config.yaml
num_hidden_layers: 14
hidden_size: 256
num_attention_heads: 8
num_key_value_heads: 8
head_dim: 32
intermediate_size: 1024
vocab_size: 32000
hidden_act: "swiglu"
norm: "rmsnorm"
norm_place: "out"
norm_eps: 1e-05
positions: "rope"
rope_theta: 10000.0
rope_fraction: 1.0
qk_norm: true
attn_scale: 0.177
bias: "none"
tie_word_embeddings: true
parallel_block: false
init: "normal"
init_std_qkv: 0.0342
init_std_o: 0.00645
init_std_up: 0.0342
init_std_down: 0.00645
optimizer: "soap_variant"
learning_rate: 0.00639
beta1: 0.95
beta2: 0.99
weight_decay: 0.079
lr_head: 0.00837
warmup_steps: 58
schedule: "wsd"
decay_fraction: 0.472
decay_shape: "linear"
final_lr_fraction: 0.0
batch_tokens: 131072
max_seq_len: 1024
doc_mask: true
train_tokens: 700900000
max_steps: 5348
dataset: "wikipedia_en"
Each number is 50 + 12 x the weight over the matrix's rms, rounded and kept within 0 to 99. Layers, rows and columns count from 0.

# layer 10 MLP up, 1024x256, rms 0.241, rows 795-831, columns 0-63
56 20 63 48 55 43 48 52 41 52 41 25 72 66 60 51 39 78 52 18 49 59 70 48 47 38 58 51 49 45 48 35 58 44 45 73 40 50 41 42 44 67 50 47 52 55 43 64 64 34 57 76 49 60 63 30 39 38 70 48 62 54 40 29
56 37 38 51 47 52 15 61 52 55 37 53 56 61 41 41 48 41 44 50 55 46 50 51 54 42 44 52 42 58 51 47 31 38 62 51 43 41 52 32 44 65 64 49 36 30 39 55 61 61 41 39 66 43 65 43 74 36 52 42 57 52 43 60
50 65 48 56 48 24 57 47 51 39 29 63 57 55 41 47 36 61 38 57 48 50 39 45 40 37 70 43 39 66 35 57 53 33 52 49 44 67 65 45 61 50 66 52 38 43 62 37 53 50 42 60 25 57 37 62 37 45 37 42 28 56 70 25
48 46 47 51 30 35 42 59 46 39 42 39 68 46 50 54 39 81 32 45 45 61 52 63 64 61 60 35 46 73 78 67 51 56 40 41 41 45 65 64 31 59 69 45 59 68 47 52 48 40 73 41 50 42 43 36 44 51 31 51 38 41 41 48
42 35 63 45 47 52 68 42 65 40 64 44 38 41 63 70 54 47 60 44 73 57 51 47 51 45 49 39 50 43 70 55 52 35 37 48 41 52 42 40 42 28 45 60 68 31 47 46 75 55 46 50 59 39 43 65 36 49 48 46 51 54 51 46
59 40 54 52 60 60 60 57 46 36 57 52 22 72 49 67 48 66 60 48 57 50 37 66 58 39 68 61 49 49 35 68 52 53 40 48 60 47 69 60 53 48 61 65 43 53 53 44 37 70 65 60 58 42 59 28 25 42 60 57 46 34 52 55
53 45 21 48 44 53 56 48 54 44 56 38 46 43 50 62 56 61 39 47 39 56 50 67 53 63 56 45 49 49 36 56 41 52 63 50 63 45 50 55 52 62 79 69 48 37 61 38 51 56 42 48 53 52 39 39 39 53 38 48 41 36 40 56
54 66 44 58 33 66 60 57 47 45 44 50 69 72 32 58 68 61 56 63 48 39 35 60 49 44 47 68 52 61 70 44 75 27 51 42 47 56 77 67 59 62 47 60 49 53 40 40 58 56 53 37 53 49 79 34 73 23 58 44 60 43 67 49
60 53 53 59 53 65 43 58 69 60 54 53 46 53 58 45 67 50 40 64 66 55 44 25 62 57 46 45 57 54 61 63 56 53 48 47 49 51 65 71 72 65 34 41 37 42 44 54 76 55 64 57 46 49 72 43 58 45 29 27 44 34 24 63
57 46 64 38 45 38 48 48 71 57 50 51 59 84 51 48 65 49 72 38 30 34 49 39 48 53 49 47 39 34 57 55 42 35 59 58 39 52 35 42 47 42 45 58 50 72 39 50 44 47 46 46 41 65 49 56 68 48 60 56 51 57 48 52
48 46 61 38 49 39 58 62 46 57 47 42 60 42 48 44 52 60 47 51 42 42 52 61 42 55 59 55 30 54 46 56 38 41 33 30 34 57 49 48 52 33 59 38 40 70 37 58 46 73 31 71 49 39 73 74 45 40 60 26 47 55 69 62
43 31 59 61 62 30 54 57 55 37 43 54 42 51 66 62 51 59 45 41 50 47 48 55 55 50 41 42 44 14 55 51 65 58 53 65 61 45 48 49 49 52 38 44 40 57 44 54 44 56 51 68 55 31 73 56 60 36 50 64 58 60 46 52
70 54 47 75 48 57 38 44 51 39 38 45 48 65 33 59 56 58 47 55 43 51 47 57 42 64 67 58 42 47 48 57 38 41 56 38 27 46 51 46 45 55 44 46 52 41 51 66 48 57 74 35 35 60 66 52 46 60 48 58 39 44 52 55
45 43 40 48 49 49 58 55 44 37 82 52 56 63 40 45 47 50 46 47 58 62 44 51 30 47 32 53 53 53 47 35 53 44 59 52 47 57 45 37 78 34 58 64 76 55 50 59 51 49 54 52 44 65 39 74 34 31 35 54 63 37 55 45
49 36 68 41 46 47 41 54 47 48 64 70 42 55 39 57 55 67 29 45 82 58 59 77 40 47 79 56 64 61 56 53 30 35 41 56 54 40 61 39 59 52 54 46 66 68 54 43 51 71 35 40 39 61 62 63 45 61 42 45 67 48 38 37
63 44 60 57 49 21 48 54 47 58 49 35 53 35 43 24 46 62 43 64 77 47 47 53 64 39 49 48 58 50 65 70 46 46 65 55 42 34 26 27 47 52 48 50 40 49 40 42 55 48 57 43 81 52 23 64 49 51 41 22 51 57 53 37
79 51 57 49 45 75 65 66 41 66 71 51 48 79 35 61 56 51 50 45 43 48 46 68 21 52 36 34 48 41 59 49 46 51 27 56 37 34 56 69 47 58 63 49 47 55 43 57 70 63 72 54 51 56 36 46 38 41 56 49 40 66 28 60
64 69 36 46 52 48 39 50 50 50 47 69 51 55 59 65 45 34 39 73 59 60 48 19 42 31 30 32 70 56 61 52 60 78 60 56 42 63 37 55 58 37 24 55 46 27 54 41 64 23 45 49 47 52 32 48 71 62 16 41 28 51 43 51
27 23 44 49 49 47 39 54 50 61 70 36 63 48 45 67 45 53 63 37 51 53 48 34 62 54 72 47 64 47 62 46 58 37 31 47 52 47 53 29 50 30 70 45 57 41 34 64 49 59 66 66 71 60 61 62 23 32 38 55 49 52 45 51
58 49 59 39 58 63 51 59 51 68 49 56 37 61 44 54 34 49 41 51 31 49 51 38 50 55 42 55 47 55 57 44 46 62 44 38 53 49 61 61 53 23 25 53 42 55 35 46 49 45 64 83 62 52 47 68 41 55 41 60 57 46 33 41
34 46 39 20 51 37 33 49 50 55 45 63 45 44 63 61 41 48 45 51 67 36 46 54 72 20 26 37 44 59 50 28 58 59 30 52 59 37 71 41 44 47 47 51 42 59 39 60 58 35 43 49 36 77 48 15 50 37 43 42 54 59 54 75
45 67 41 30 56 56 52 65 45 44 65 66 45 57 36 45 47 39 29 44 35 59 67 39 69 47 48 36 59 65 42 54 50 37 62 60 30 40 39 56 51 50 56 43 56 53 41 55 36 61 42 50 55 40 39 25 35 54 33 51 37 47 29 60
47 47 57 47 41 18 38 53 31 71 37 75 37 46 47 48 69 56 42 32 39 51 48 53 61 54 47 56 68 49 42 52 74 33 50 52 56 42 47 54 63 47 64 37 51 51 38 20 44 67 62 52 57 56 45 16 55 57 57 56 50 58 54 39
72 46 80 48 56 37 36 45 44 61 19 45 70 62 67 48 52 48 32 34 43 56 68 66 42 40 49 46 47 41 32 41 43 47 73 45 68 56 44 46 64 40 51 33 34 43 42 49 53 48 49 53 31 59 27 20 42 61 21 54 72 28 52 41
34 37 48 43 33 44 49 64 51 39 43 29 49 70 51 37 50 50 45 51 56 42 49 44 51 52 38 61 44 78 46 50 67 41 64 44 36 30 41 43 45 49 56 60 56 33 43 45 53 46 73 61 60 45 45 47 36 49 59 54 39 67 42 43
35 35 34 44 58 55 59 39 53 53 65 53 39 68 66 48 52 56 57 45 39 77 52 54 64 77 38 54 51 45 70 60 39 41 67 40 52 69 35 48 33 56 59 68 68 62 60 36 29 33 63 57 37 70 60 48 60 64 57 53 62 72 45 69
57 55 51 44 53 42 46 54 60 55 46 37 34 50 39 56 73 78 56 51 66 25 49 43 40 46 59 68 58 76 48 38 38 55 30 66 54 77 38 40 43 29 45 39 63 40 48 58 60 45 44 40 51 61 54 75 55 58 47 65 35 54 51 62
42 43 43 55 55 44 21 37 26 61 64 49 44 53 76 54 47 67 25 47 48 55 19 54 11 49 49 57 47 67 66 39 34 62 30 50 97 49 49 56 32 47 34 37 72 50 65 68 71 67 51 42 38 55 38 47 54 60 48 45 43 52 57 37
11 52 64 62 43 56 44 51 50 34 80 54 48 27 67 56 66 49 73 44 54 51 22 37 44 52 54 52 61 29 57 35 32 48 73 46 53 46 55 61 72 62 44 61 66 66 47 47 34 51 27 56 61 55 57 52 28 52 63 55 39 43 60 56
39 48 58 77 46 38 33 61 77 37 37 36 62 34 47 69 42 46 46 33 49 53 43 46 61 38 53 36 53 41 50 57 53 49 55 70 31 60 35 42 68 54 55 67 39 59 34 54 65 37 51 58 47 42 38 62 55 55 46 37 32 44 54 68
57 38 52 45 86 31 56 45 44 39 67 59 63 45 29 54 42 55 47 38 39 44 57 56 42 49 36 20 44 36 41 39 39 39 64 35 50 48 53 54 52 44 69 46 46 75 41 50 35 65 78 66 38 57 62 33 46 62 60 49 42 47 58 60
58 56 39 53 38 42 57 74 42 70 66 64 39 45 43 49 60 64 51 50 46 41 51 66 70 53 69 49 48 67 53 45 55 68 76 51 61 73 54 19 57 95 59 28 46 29 31 65 62 53 37 62 63 23 45 47 65 45 50 60 56 42 63 53
58 46 47 56 57 43 59 51 48 35 34 41 32 55 39 72 38 51 46 62 58 48 60 61 64 77 49 53 32 55 53 49 57 74 39 80 51 56 58 52 57 42 60 42 52 34 34 64 64 28 60 55 55 63 48 60 43 46 44 72 29 50 46 12
33 41 63 51 40 63 56 42 51 49 56 58 43 47 58 61 54 57 53 51 38 50 59 61 56 51 36 49 59 63 57 46 50 43 48 63 65 46 22 48 62 24 60 61 50 49 57 54 51 26 62 50 52 40 65 43 55 45 41 33 64 41 37 49
50 33 39 44 56 36 48 77 39 42 37 45 40 40 68 46 39 45 53 52 58 50 48 53 38 28 55 48 54 51 49 55 45 60 70 58 54 48 33 49 38 58 43 40 38 75 31 62 51 56 41 44 12 45 37 44 53 42 49 61 52 50 62 48
55 43 56 44 37 51 31 37 55 39 30 40 63 50 68 29 54 71 48 70 58 74 58 18 37 54 36 42 75 34 46 43 43 42 50 53 39 65 31 45 35 37 54 46 42 51 51 55 34 50 57 49 42 70 55 65 37 45 57 48 33 40 62 35
53 61 70 62 65 44 43 46 28 54 66 44 52 50 66 56 54 46 48 41 49 57 56 37 56 61 37 55 40 53 59 49 61 40 49 41 40 50 47 52 32 25 76 60 50 56 43 54 48 51 44 41 62 59 72 45 35 21 55 53 50 42 25 54
# layer 10 MLP down (transposed), 1024x256, rms 0.225, rows 795-830, columns 0-63
48 64 43 52 54 52 58 29 42 47 61 41 57 54 59 36 38 50 57 52 46 55 62 40 50 53 54 32 76 45 56 37 17 67 47 50 60 44 44 39 68 57 53 56 64 60 50 88 55 52 52 51 45 49 50 52 32 49 65 59 61 59 11 43
63 63 51 37 60 35 62 27 73 42 35 43 16 51 51 51 47 52 46 38 25 43 73 49 51 48 41 35 66 50 40 32 80 68 65 35 53 49 46 42 62 65 70 22 41 62 47 52 61 55 46 41 36 37 73 45 55 30 29 40 38 46 44 53
39 43 46 57 42 53 37 56 30 52 46 45 36 79 58 33 41 49 43 62 42 44 42 47 50 56 66 66 43 34 51 33 46 50 41 54 60 52 38 54 60 47 52 62 56 52 66 59 43 49 45 52 72 54 63 58 42 51 53 41 65 65 47 40
48 65 41 40 32 47 40 55 48 46 64 57 38 57 48 48 31 65 52 48 43 50 47 49 51 37 49 45 42 37 56 25 32 70 57 52 58 47 47 41 54 45 50 45 39 63 64 63 56 17 45 44 49 38 68 49 46 30 48 40 52 39 47 54
33 58 48 49 56 49 50 64 50 28 40 40 43 50 37 23 42 52 55 71 35 62 42 30 45 41 49 52 54 74 38 39 61 45 32 54 62 53 37 48 60 56 53 39 53 38 45 39 43 35 41 30 46 52 48 35 51 38 65 53 55 45 22 49
53 63 70 49 47 67 41 51 37 23 70 46 52 39 46 61 43 55 44 56 41 44 68 62 42 58 36 43 47 32 56 50 55 43 46 54 48 38 65 25 58 82 57 50 60 46 40 53 59 40 20 41 61 60 59 60 85 71 46 56 48 41 40 43
51 55 64 57 44 60 50 54 55 44 42 53 44 49 49 44 60 48 71 39 58 62 67 50 32 49 57 54 52 44 58 34 62 68 59 67 47 71 25 50 37 42 65 46 10 53 62 53 43 40 60 43 57 31 32 31 70 46 55 47 63 32 49 49
59 46 48 78 45 58 45 53 51 62 47 44 40 51 64 41 48 72 40 55 50 37 76 61 49 68 54 25 44 42 51 43 48 65 48 43 57 73 50 68 73 34 55 55 34 42 51 63 44 44 41 37 75 71 49 52 47 62 62 38 36 53 53 52
52 54 37 46 40 73 44 52 49 60 38 51 51 41 54 30 53 45 49 58 66 43 52 49 32 61 33 35 44 31 32 52 42 64 56 55 50 65 84 67 25 48 41 47 78 51 72 46 42 27 62 55 58 58 54 57 39 48 37 41 44 40 36 50
59 42 23 59 36 55 48 54 32 67 50 47 60 48 47 47 40 41 32 70 57 54 48 73 40 40 64 49 61 81 48 38 59 50 43 56 50 41 52 61 50 56 61 38 50 30 52 50 50 42 55 52 46 44 58 50 56 44 59 57 58 60 47 58
89 52 38 57 38 61 49 44 84 55 52 54 48 55 62 51 63 69 38 33 38 56 52 48 46 52 54 31 33 49 56 58 49 48 69 64 45 48 41 52 72 73 66 65 64 17 44 53 52 46 63 51 51 52 53 36 53 53 54 46 52 60 39 61
51 53 53 52 27 66 61 28 67 40 40 47 54 51 54 80 52 56 59 68 43 44 52 58 21 40 44 54 64 53 53 56 41 48 53 57 50 63 50 46 65 66 50 51 51 69 64 43 65 49 36 50 61 75 34 48 39 61 49 47 58 53 36 60
47 29 49 38 52 25 64 52 51 49 33 65 55 42 63 46 47 52 52 66 34 39 58 50 59 64 60 57 50 63 48 33 44 84 57 41 57 60 42 53 57 35 57 53 68 49 37 48 25 38 60 38 42 44 41 46 64 32 64 45 33 26 66 48
49 55 64 52 47 39 47 26 58 43 46 42 50 67 44 74 48 39 60 47 55 54 55 58 48 55 58 55 45 44 48 51 52 50 48 46 61 90 46 41 52 56 54 50 43 32 74 58 59 56 51 62 46 38 72 62 40 42 47 24 35 24 25 60
45 70 64 61 25 45 75 52 66 48 49 35 47 47 49 42 61 46 48 67 66 41 69 82 23 57 42 50 72 73 66 59 49 32 44 45 52 30 59 50 44 66 47 57 60 65 46 53 72 61 42 68 49 58 50 47 24 35 59 26 48 56 48 46
61 38 56 57 45 65 60 65 39 43 63 61 55 48 50 38 57 55 54 65 41 70 46 49 60 61 60 42 35 54 65 48 32 52 45 46 48 25 66 28 45 52 41 37 56 45 32 54 64 68 52 43 57 50 63 44 37 56 62 05 55 53 63 36
51 52 16 72 46 67 54 47 68 54 37 43 38 35 44 70 42 42 63 67 55 48 63 73 34 53 23 55 43 59 52 53 58 52 45 48 36 46 47 49 62 45 64 61 61 54 31 69 55 63 53 60 59 35 52 69 33 42 50 53 56 61 60 47
47 44 77 17 45 45 38 40 49 44 78 56 57 47 71 54 66 52 59 54 48 58 47 48 64 36 53 75 47 53 55 47 52 59 47 42 36 64 37 48 62 44 54 62 54 56 26 35 44 42 57 55 51 51 30 32 51 52 55 68 40 34 47 42
54 56 45 47 78 28 53 57 49 37 56 49 60 52 35 53 53 31 39 47 38 42 53 51 45 38 41 47 54 50 59 35 67 41 37 57 20 62 33 56 63 37 47 47 41 58 43 63 63 50 63 48 20 52 57 43 34 61 70 64 57 33 52 60
35 59 43 57 31 55 51 50 41 35 65 41 39 74 54 52 53 51 51 49 53 46 42 64 53 71 56 60 65 57 56 62 53 47 49 54 59 53 47 59 48 64 68 58 55 40 50 45 74 36 47 47 35 32 60 48 63 52 28 29 55 48 54 62
62 60 38 28 67 49 41 56 37 62 42 68 38 55 75 56 58 47 31 46 27 69 48 23 56 49 54 37 55 59 56 49 57 50 38 50 43 37 48 56 49 38 65 19 51 39 52 57 55 30 58 62 34 44 59 54 47 56 49 32 83 55 59 42
72 61 36 48 51 55 55 50 44 45 71 47 52 61 35 38 46 53 44 31 53 45 31 52 81 21 53 48 54 67 61 40 26 30 58 45 58 42 35 51 50 40 53 54 52 49 58 33 49 56 52 41 54 58 49 56 66 56 30 58 35 43 46 35
78 78 54 31 81 59 58 50 42 65 42 47 42 32 34 67 58 50 46 64 40 61 78 30 43 58 45 51 57 60 43 39 43 43 37 70 37 54 40 37 47 77 43 58 52 56 46 65 44 40 35 52 24 49 44 41 47 45 59 62 50 79 55 39
51 47 52 52 62 32 62 43 61 52 59 63 60 34 72 72 45 40 72 59 76 49 55 57 46 31 68 41 47 59 64 47 55 44 60 29 48 48 48 53 60 56 42 40 57 54 51 36 49 31 36 29 50 35 47 47 47 68 32 29 67 32 70 59
38 52 50 62 47 56 54 34 54 36 44 48 39 35 51 73 40 65 50 61 32 49 40 49 49 47 42 45 67 56 50 85 55 35 40 22 36 81 41 43 40 39 40 48 60 22 24 39 49 44 53 54 53 74 54 48 49 50 67 44 31 46 43 56
52 48 29 59 51 51 51 33 57 51 46 57 34 46 37 26 38 55 48 55 52 49 59 55 49 53 66 32 70 49 60 42 55 45 64 63 56 48 68 39 61 66 29 40 25 60 59 68 49 48 65 52 38 52 68 60 51 42 33 58 63 64 40 65
57 48 53 65 54 66 40 70 55 68 47 54 39 46 51 54 60 48 48 55 63 59 70 52 58 53 52 46 48 51 65 50 53 73 50 51 47 59 53 69 47 29 57 65 43 63 47 40 51 45 70 55 38 48 63 73 61 46 47 63 45 41 47 45
31 45 55 48 52 51 49 47 61 53 35 61 28 45 44 41 27 40 38 54 45 31 52 58 08 39 31 49 49 54 52 48 60 36 65 71 51 47 51 43 61 45 58 57 40 48 57 55 56 44 36 48 49 61 24 54 57 51 48 51 49 64 61 69
57 42 55 68 48 38 63 43 44 48 73 60 66 77 61 68 52 42 59 61 73 69 54 60 64 43 51 57 36 65 29 44 45 55 46 51 38 29 69 54 48 57 38 56 48 68 42 34 37 68 62 46 65 44 55 37 33 76 35 48 37 40 21 37
61 32 52 55 33 54 54 35 50 37 78 58 44 50 56 34 51 42 42 46 44 64 17 51 51 44 48 48 64 48 41 39 45 52 39 36 49 38 58 35 49 49 48 50 75 62 40 40 68 51 42 46 45 70 58 52 67 54 45 63 63 56 49 57
58 56 39 74 46 57 34 43 53 17 51 34 36 45 65 45 66 65 40 47 56 28 45 62 25 34 54 56 60 84 27 32 34 55 44 51 69 44 66 44 41 54 64 40 43 52 49 56 66 58 41 64 68 61 43 47 42 57 42 49 66 63 48 54
52 58 52 54 46 60 44 60 11 73 48 67 50 42 53 64 51 47 44 69 47 41 55 57 60 41 49 63 62 61 37 65 54 65 55 44 61 38 74 39 59 59 59 41 61 53 57 39 47 37 51 49 51 57 60 54 57 28 56 68 46 53 65 38
41 51 41 72 64 71 42 67 50 43 27 48 55 25 32 28 54 45 58 40 40 51 50 48 48 47 57 57 47 56 66 64 60 44 53 82 56 68 63 60 47 30 53 79 44 54 65 40 55 41 53 38 46 53 43 49 52 52 46 40 37 31 47 54
53 71 59 41 51 57 67 53 50 51 51 49 53 57 46 63 51 63 46 61 47 47 64 52 41 34 31 48 66 41 60 51 51 62 46 37 38 57 43 56 45 60 40 56 61 50 35 59 48 30 66 36 35 67 51 44 65 51 62 60 38 56 36 73
50 60 55 53 53 68 27 50 55 51 32 41 43 44 52 54 44 48 32 59 60 45 38 52 63 68 73 70 60 61 55 51 40 55 49 44 49 49 54 45 63 56 55 52 42 38 70 20 38 47 34 53 54 54 40 60 41 44 23 20 42 53 50 47
50 36 33 36 62 53 71 31 57 55 42 41 49 54 52 42 55 36 18 62 56 42 40 66 43 26 46 71 62 62 63 60 66 40 53 62 47 64 21 47 49 57 69 58 37 45 52 45 32 49 71 52 55 53 69 85 55 35 47 54 45 31 61 50
# layer 10 MLP gate, 1024x256, rms 0.237, rows 796-831, columns 0-63
36 47 48 42 35 31 56 50 36 68 49 26 33 22 60 50 47 43 36 50 76 40 34 40 45 65 44 16 43 67 50 51 39 31 61 47 47 55 47 42 48 54 60 71 37 57 57 52 25 49 47 68 49 70 69 59 55 52 39 39 55 40 71 54
61 49 47 60 49 56 42 45 65 41 33 47 69 61 60 47 32 66 20 61 43 31 54 63 36 44 50 54 71 53 56 56 48 59 64 41 42 54 60 57 18 32 69 40 43 60 45 48 60 44 28 35 47 33 21 42 61 25 42 31 85 83 48 33
60 60 49 63 59 26 59 47 67 62 57 34 64 46 37 42 49 52 82 57 42 60 34 53 53 62 57 52 37 55 37 72 51 52 56 45 29 35 66 47 51 74 42 55 49 60 48 70 46 40 39 38 42 44 46 33 52 63 62 53 54 83 50 45
30 51 54 59 51 44 46 45 48 60 42 74 46 37 65 61 52 55 60 32 51 41 59 55 54 70 54 52 59 51 73 25 71 40 62 63 70 42 40 56 52 41 49 38 64 66 68 53 56 48 39 49 46 60 51 52 49 55 51 80 37 52 43 29
44 55 52 41 56 58 55 22 65 75 46 31 38 30 48 47 57 52 68 48 40 74 37 41 57 59 59 50 50 69 63 35 55 47 66 47 37 50 54 58 71 36 39 50 37 45 30 45 38 54 39 50 57 49 37 49 65 19 54 60 42 50 43 44
62 77 52 46 18 50 65 57 35 45 51 25 61 60 35 51 21 79 31 29 34 65 52 26 62 50 52 34 66 62 34 32 38 44 62 55 45 42 33 64 60 32 25 52 52 56 39 35 41 44 57 51 56 35 47 57 64 46 41 51 45 43 27 43
46 70 70 39 46 34 29 33 46 53 33 43 55 68 26 45 61 61 63 43 37 52 37 56 45 44 40 60 87 56 39 65 42 43 39 68 31 44 24 63 42 34 40 38 83 50 48 56 49 43 65 58 26 63 51 60 41 51 50 53 53 42 46 56
19 47 58 40 56 55 53 45 50 40 53 56 46 51 50 42 41 63 45 57 54 46 55 54 63 48 51 57 64 69 71 40 43 55 64 65 59 43 27 23 56 44 66 51 56 57 45 37 54 55 54 27 50 20 40 57 46 69 58 80 54 57 68 55
45 51 60 61 62 48 34 42 60 37 33 58 64 55 47 41 53 53 34 51 57 49 56 41 65 53 52 41 57 59 51 54 46 52 52 54 33 64 43 57 50 59 34 65 61 52 46 73 43 59 43 49 45 67 45 46 32 49 24 54 62 31 47 76
51 39 50 72 45 40 60 74 53 56 40 58 53 45 60 46 50 47 50 15 57 34 54 17 65 40 67 50 52 54 52 50 80 58 55 31 41 59 47 59 42 60 58 58 66 55 44 60 39 59 49 61 44 42 56 47 62 52 41 54 45 69 53 43
48 51 46 46 63 55 44 42 60 30 50 42 48 37 50 85 43 53 33 60 53 57 47 55 42 63 57 26 39 38 53 46 61 57 58 40 41 41 58 65 47 52 44 66 27 69 39 37 41 46 56 48 54 29 52 58 76 33 47 71 73 33 78 63
39 47 48 62 60 51 36 47 47 43 42 52 59 31 69 42 70 28 46 48 08 28 65 62 28 50 45 47 52 49 56 32 37 69 76 52 33 43 49 46 60 42 47 71 58 57 65 53 53 62 58 37 55 37 36 66 50 44 54 48 40 51 46 26
54 55 51 65 40 80 47 34 62 54 63 22 55 47 39 60 44 45 41 46 52 48 54 34 61 45 52 61 51 41 54 40 39 27 53 41 31 72 29 44 43 59 28 28 56 59 24 72 74 42 43 49 40 52 42 62 62 49 49 57 63 75 56 56
39 41 39 56 50 67 45 39 46 70 52 50 73 54 63 68 74 63 60 37 26 59 17 47 36 60 56 50 47 68 59 55 56 63 71 33 23 37 50 42 64 51 41 59 61 28 69 51 46 34 45 54 43 42 72 44 60 41 53 47 47 39 55 33
38 44 47 29 54 55 64 66 49 56 39 49 50 55 70 53 38 49 55 49 42 49 44 59 42 65 58 48 54 53 50 43 48 60 56 25 52 44 43 55 49 54 35 51 48 42 61 53 36 38 69 44 47 59 71 67 53 49 43 26 40 33 69 27
66 33 59 57 39 46 54 27 46 58 62 37 44 27 29 36 53 50 43 53 52 37 60 56 41 60 66 51 45 35 40 44 26 39 61 47 53 33 40 41 61 50 54 39 51 36 78 49 27 50 51 73 34 55 42 47 49 56 24 54 69 31 54 57
46 53 42 69 60 53 61 48 45 50 42 64 26 50 82 48 29 41 51 27 66 52 53 54 40 40 55 55 55 70 63 37 57 42 76 55 68 51 58 51 42 42 64 61 59 56 68 30 46 51 55 54 32 42 72 63 58 34 23 63 67 51 40 56
64 76 56 51 50 56 73 56 36 34 38 23 59 50 40 25 48 49 48 43 44 45 50 51 24 53 46 57 56 63 60 30 51 47 62 44 41 47 46 65 56 49 41 61 59 64 62 38 60 31 20 47 45 47 33 39 53 81 55 50 59 38 56 68
49 52 38 48 45 41 49 48 40 55 35 70 39 32 68 44 88 50 42 61 49 60 56 34 40 48 54 55 56 53 45 48 38 58 47 41 51 35 54 39 62 51 31 38 51 63 12 24 45 35 49 40 46 29 58 45 55 66 65 40 57 32 55 47
42 68 54 60 39 48 39 44 31 46 49 35 47 46 61 58 39 57 57 33 60 56 74 63 72 37 46 71 49 54 56 61 58 48 49 34 60 63 30 56 54 64 44 57 40 19 65 57 30 54 47 49 40 53 61 24 29 55 20 60 49 47 72 69
55 57 30 59 61 56 27 59 41 49 24 42 39 37 57 26 33 48 49 31 46 44 42 51 48 63 30 56 51 39 53 65 48 48 40 71 65 68 47 44 56 60 73 43 47 42 67 68 60 24 41 37 55 64 49 59 44 52 42 42 44 63 68 76
50 31 60 38 51 51 46 61 56 39 39 55 47 89 39 53 35 63 55 52 69 48 62 31 58 56 51 46 37 50 53 26 41 47 94 55 68 52 43 43 45 36 51 52 56 41 42 49 50 75 55 53 45 39 53 60 44 47 69 37 62 46 52 78
61 51 55 52 57 45 54 58 38 70 33 59 52 71 56 51 56 60 39 62 40 35 54 72 40 39 66 36 61 52 20 53 60 77 67 61 43 50 39 52 52 52 44 50 37 53 50 48 52 48 49 39 31 45 31 49 53 63 43 54 31 31 66 52
44 59 72 49 42 54 40 58 33 65 48 64 61 62 38 35 59 71 73 49 49 67 48 55 53 36 44 48 35 41 50 49 11 45 38 60 26 52 57 46 63 69 55 62 44 53 42 57 42 43 55 48 28 61 46 40 18 51 46 66 58 54 69 59
42 58 50 42 53 56 42 61 60 32 41 53 64 66 51 62 65 63 71 74 29 39 56 70 44 49 62 64 40 49 34 48 52 50 47 56 61 40 52 64 50 47 58 40 50 66 40 51 49 40 46 21 57 44 65 55 50 55 45 55 40 39 52 57
53 52 66 36 44 54 62 55 55 58 52 46 67 59 61 21 49 60 55 57 61 45 58 54 65 56 67 40 47 65 52 53 46 45 56 42 48 58 53 59 48 46 64 46 60 62 55 72 49 43 49 36 58 52 42 40 59 35 58 52 31 40 53 24
50 48 71 63 47 70 49 60 34 51 45 56 33 49 48 58 49 44 76 40 37 71 36 47 45 43 34 37 47 40 45 49 36 50 79 50 23 46 43 55 47 55 29 72 53 57 42 47 61 65 45 69 70 52 61 44 39 62 70 39 53 66 34 61
38 61 59 56 30 52 50 53 45 38 19 51 53 63 73 34 61 44 51 49 59 34 51 72 56 39 44 35 54 33 48 43 58 53 52 52 67 77 37 72 58 61 47 54 54 39 54 60 45 58 59 16 42 36 42 55 46 57 63 44 64 43 45 43
59 57 65 63 56 54 41 62 53 60 29 40 55 34 42 49 65 59 30 49 47 32 57 47 33 69 47 50 68 67 49 62 55 47 49 51 53 40 49 64 59 57 39 44 32 51 66 42 59 57 41 52 40 43 43 42 78 39 61 38 37 35 73 79
52 60 62 62 72 35 62 39 73 60 91 53 60 43 32 56 29 48 42 71 58 41 44 55 48 48 38 52 37 40 48 59 55 29 54 62 68 66 46 60 39 52 45 26 35 66 50 50 68 47 50 47 37 46 59 58 49 53 42 26 48 47 38 66
57 84 59 66 65 63 32 60 63 42 47 53 45 70 54 57 72 62 43 58 51 43 44 42 51 49 39 48 51 74 50 54 44 47 31 34 56 45 39 39 58 63 42 70 52 59 46 38 46 71 76 60 46 45 74 66 46 37 50 50 49 75 67 60
64 54 48 47 77 47 52 56 52 64 57 60 38 44 58 50 55 54 79 80 51 64 51 60 50 57 47 77 54 41 34 42 51 41 43 52 53 52 47 42 49 53 64 60 44 61 66 67 48 48 46 40 60 56 51 36 51 48 69 69 36 69 63 26
39 50 56 60 63 35 49 41 48 59 49 25 59 40 37 50 36 42 49 52 61 35 73 53 51 64 48 22 53 77 80 49 47 31 42 46 60 47 49 61 52 40 38 71 37 43 65 47 77 51 46 47 39 63 40 51 39 58 53 66 55 59 50 45
32 59 50 65 42 39 46 57 72 64 35 39 38 53 36 48 39 25 48 42 31 45 45 47 49 82 81 39 56 54 40 47 51 60 50 59 29 20 58 44 44 40 40 71 57 66 60 46 41 50 44 47 35 61 36 57 36 56 42 51 45 59 29 42
52 47 64 79 56 54 36 28 60 67 43 50 53 64 32 52 40 44 18 66 38 45 50 43 46 47 52 67 73 39 52 47 44 38 43 69 25 60 50 55 46 56 69 51 54 37 47 43 38 44 55 53 38 44 59 70 64 63 40 50 38 51 61 51
45 61 38 39 47 50 42 68 50 54 48 28 48 49 68 42 46 56 36 55 27 45 66 42 63 32 51 62 51 40 46 47 50 44 40 68 62 43 51 70 33 55 59 42 59 64 48 58 52 66 37 40 56 52 61 50 42 77 53 38 64 75 60 25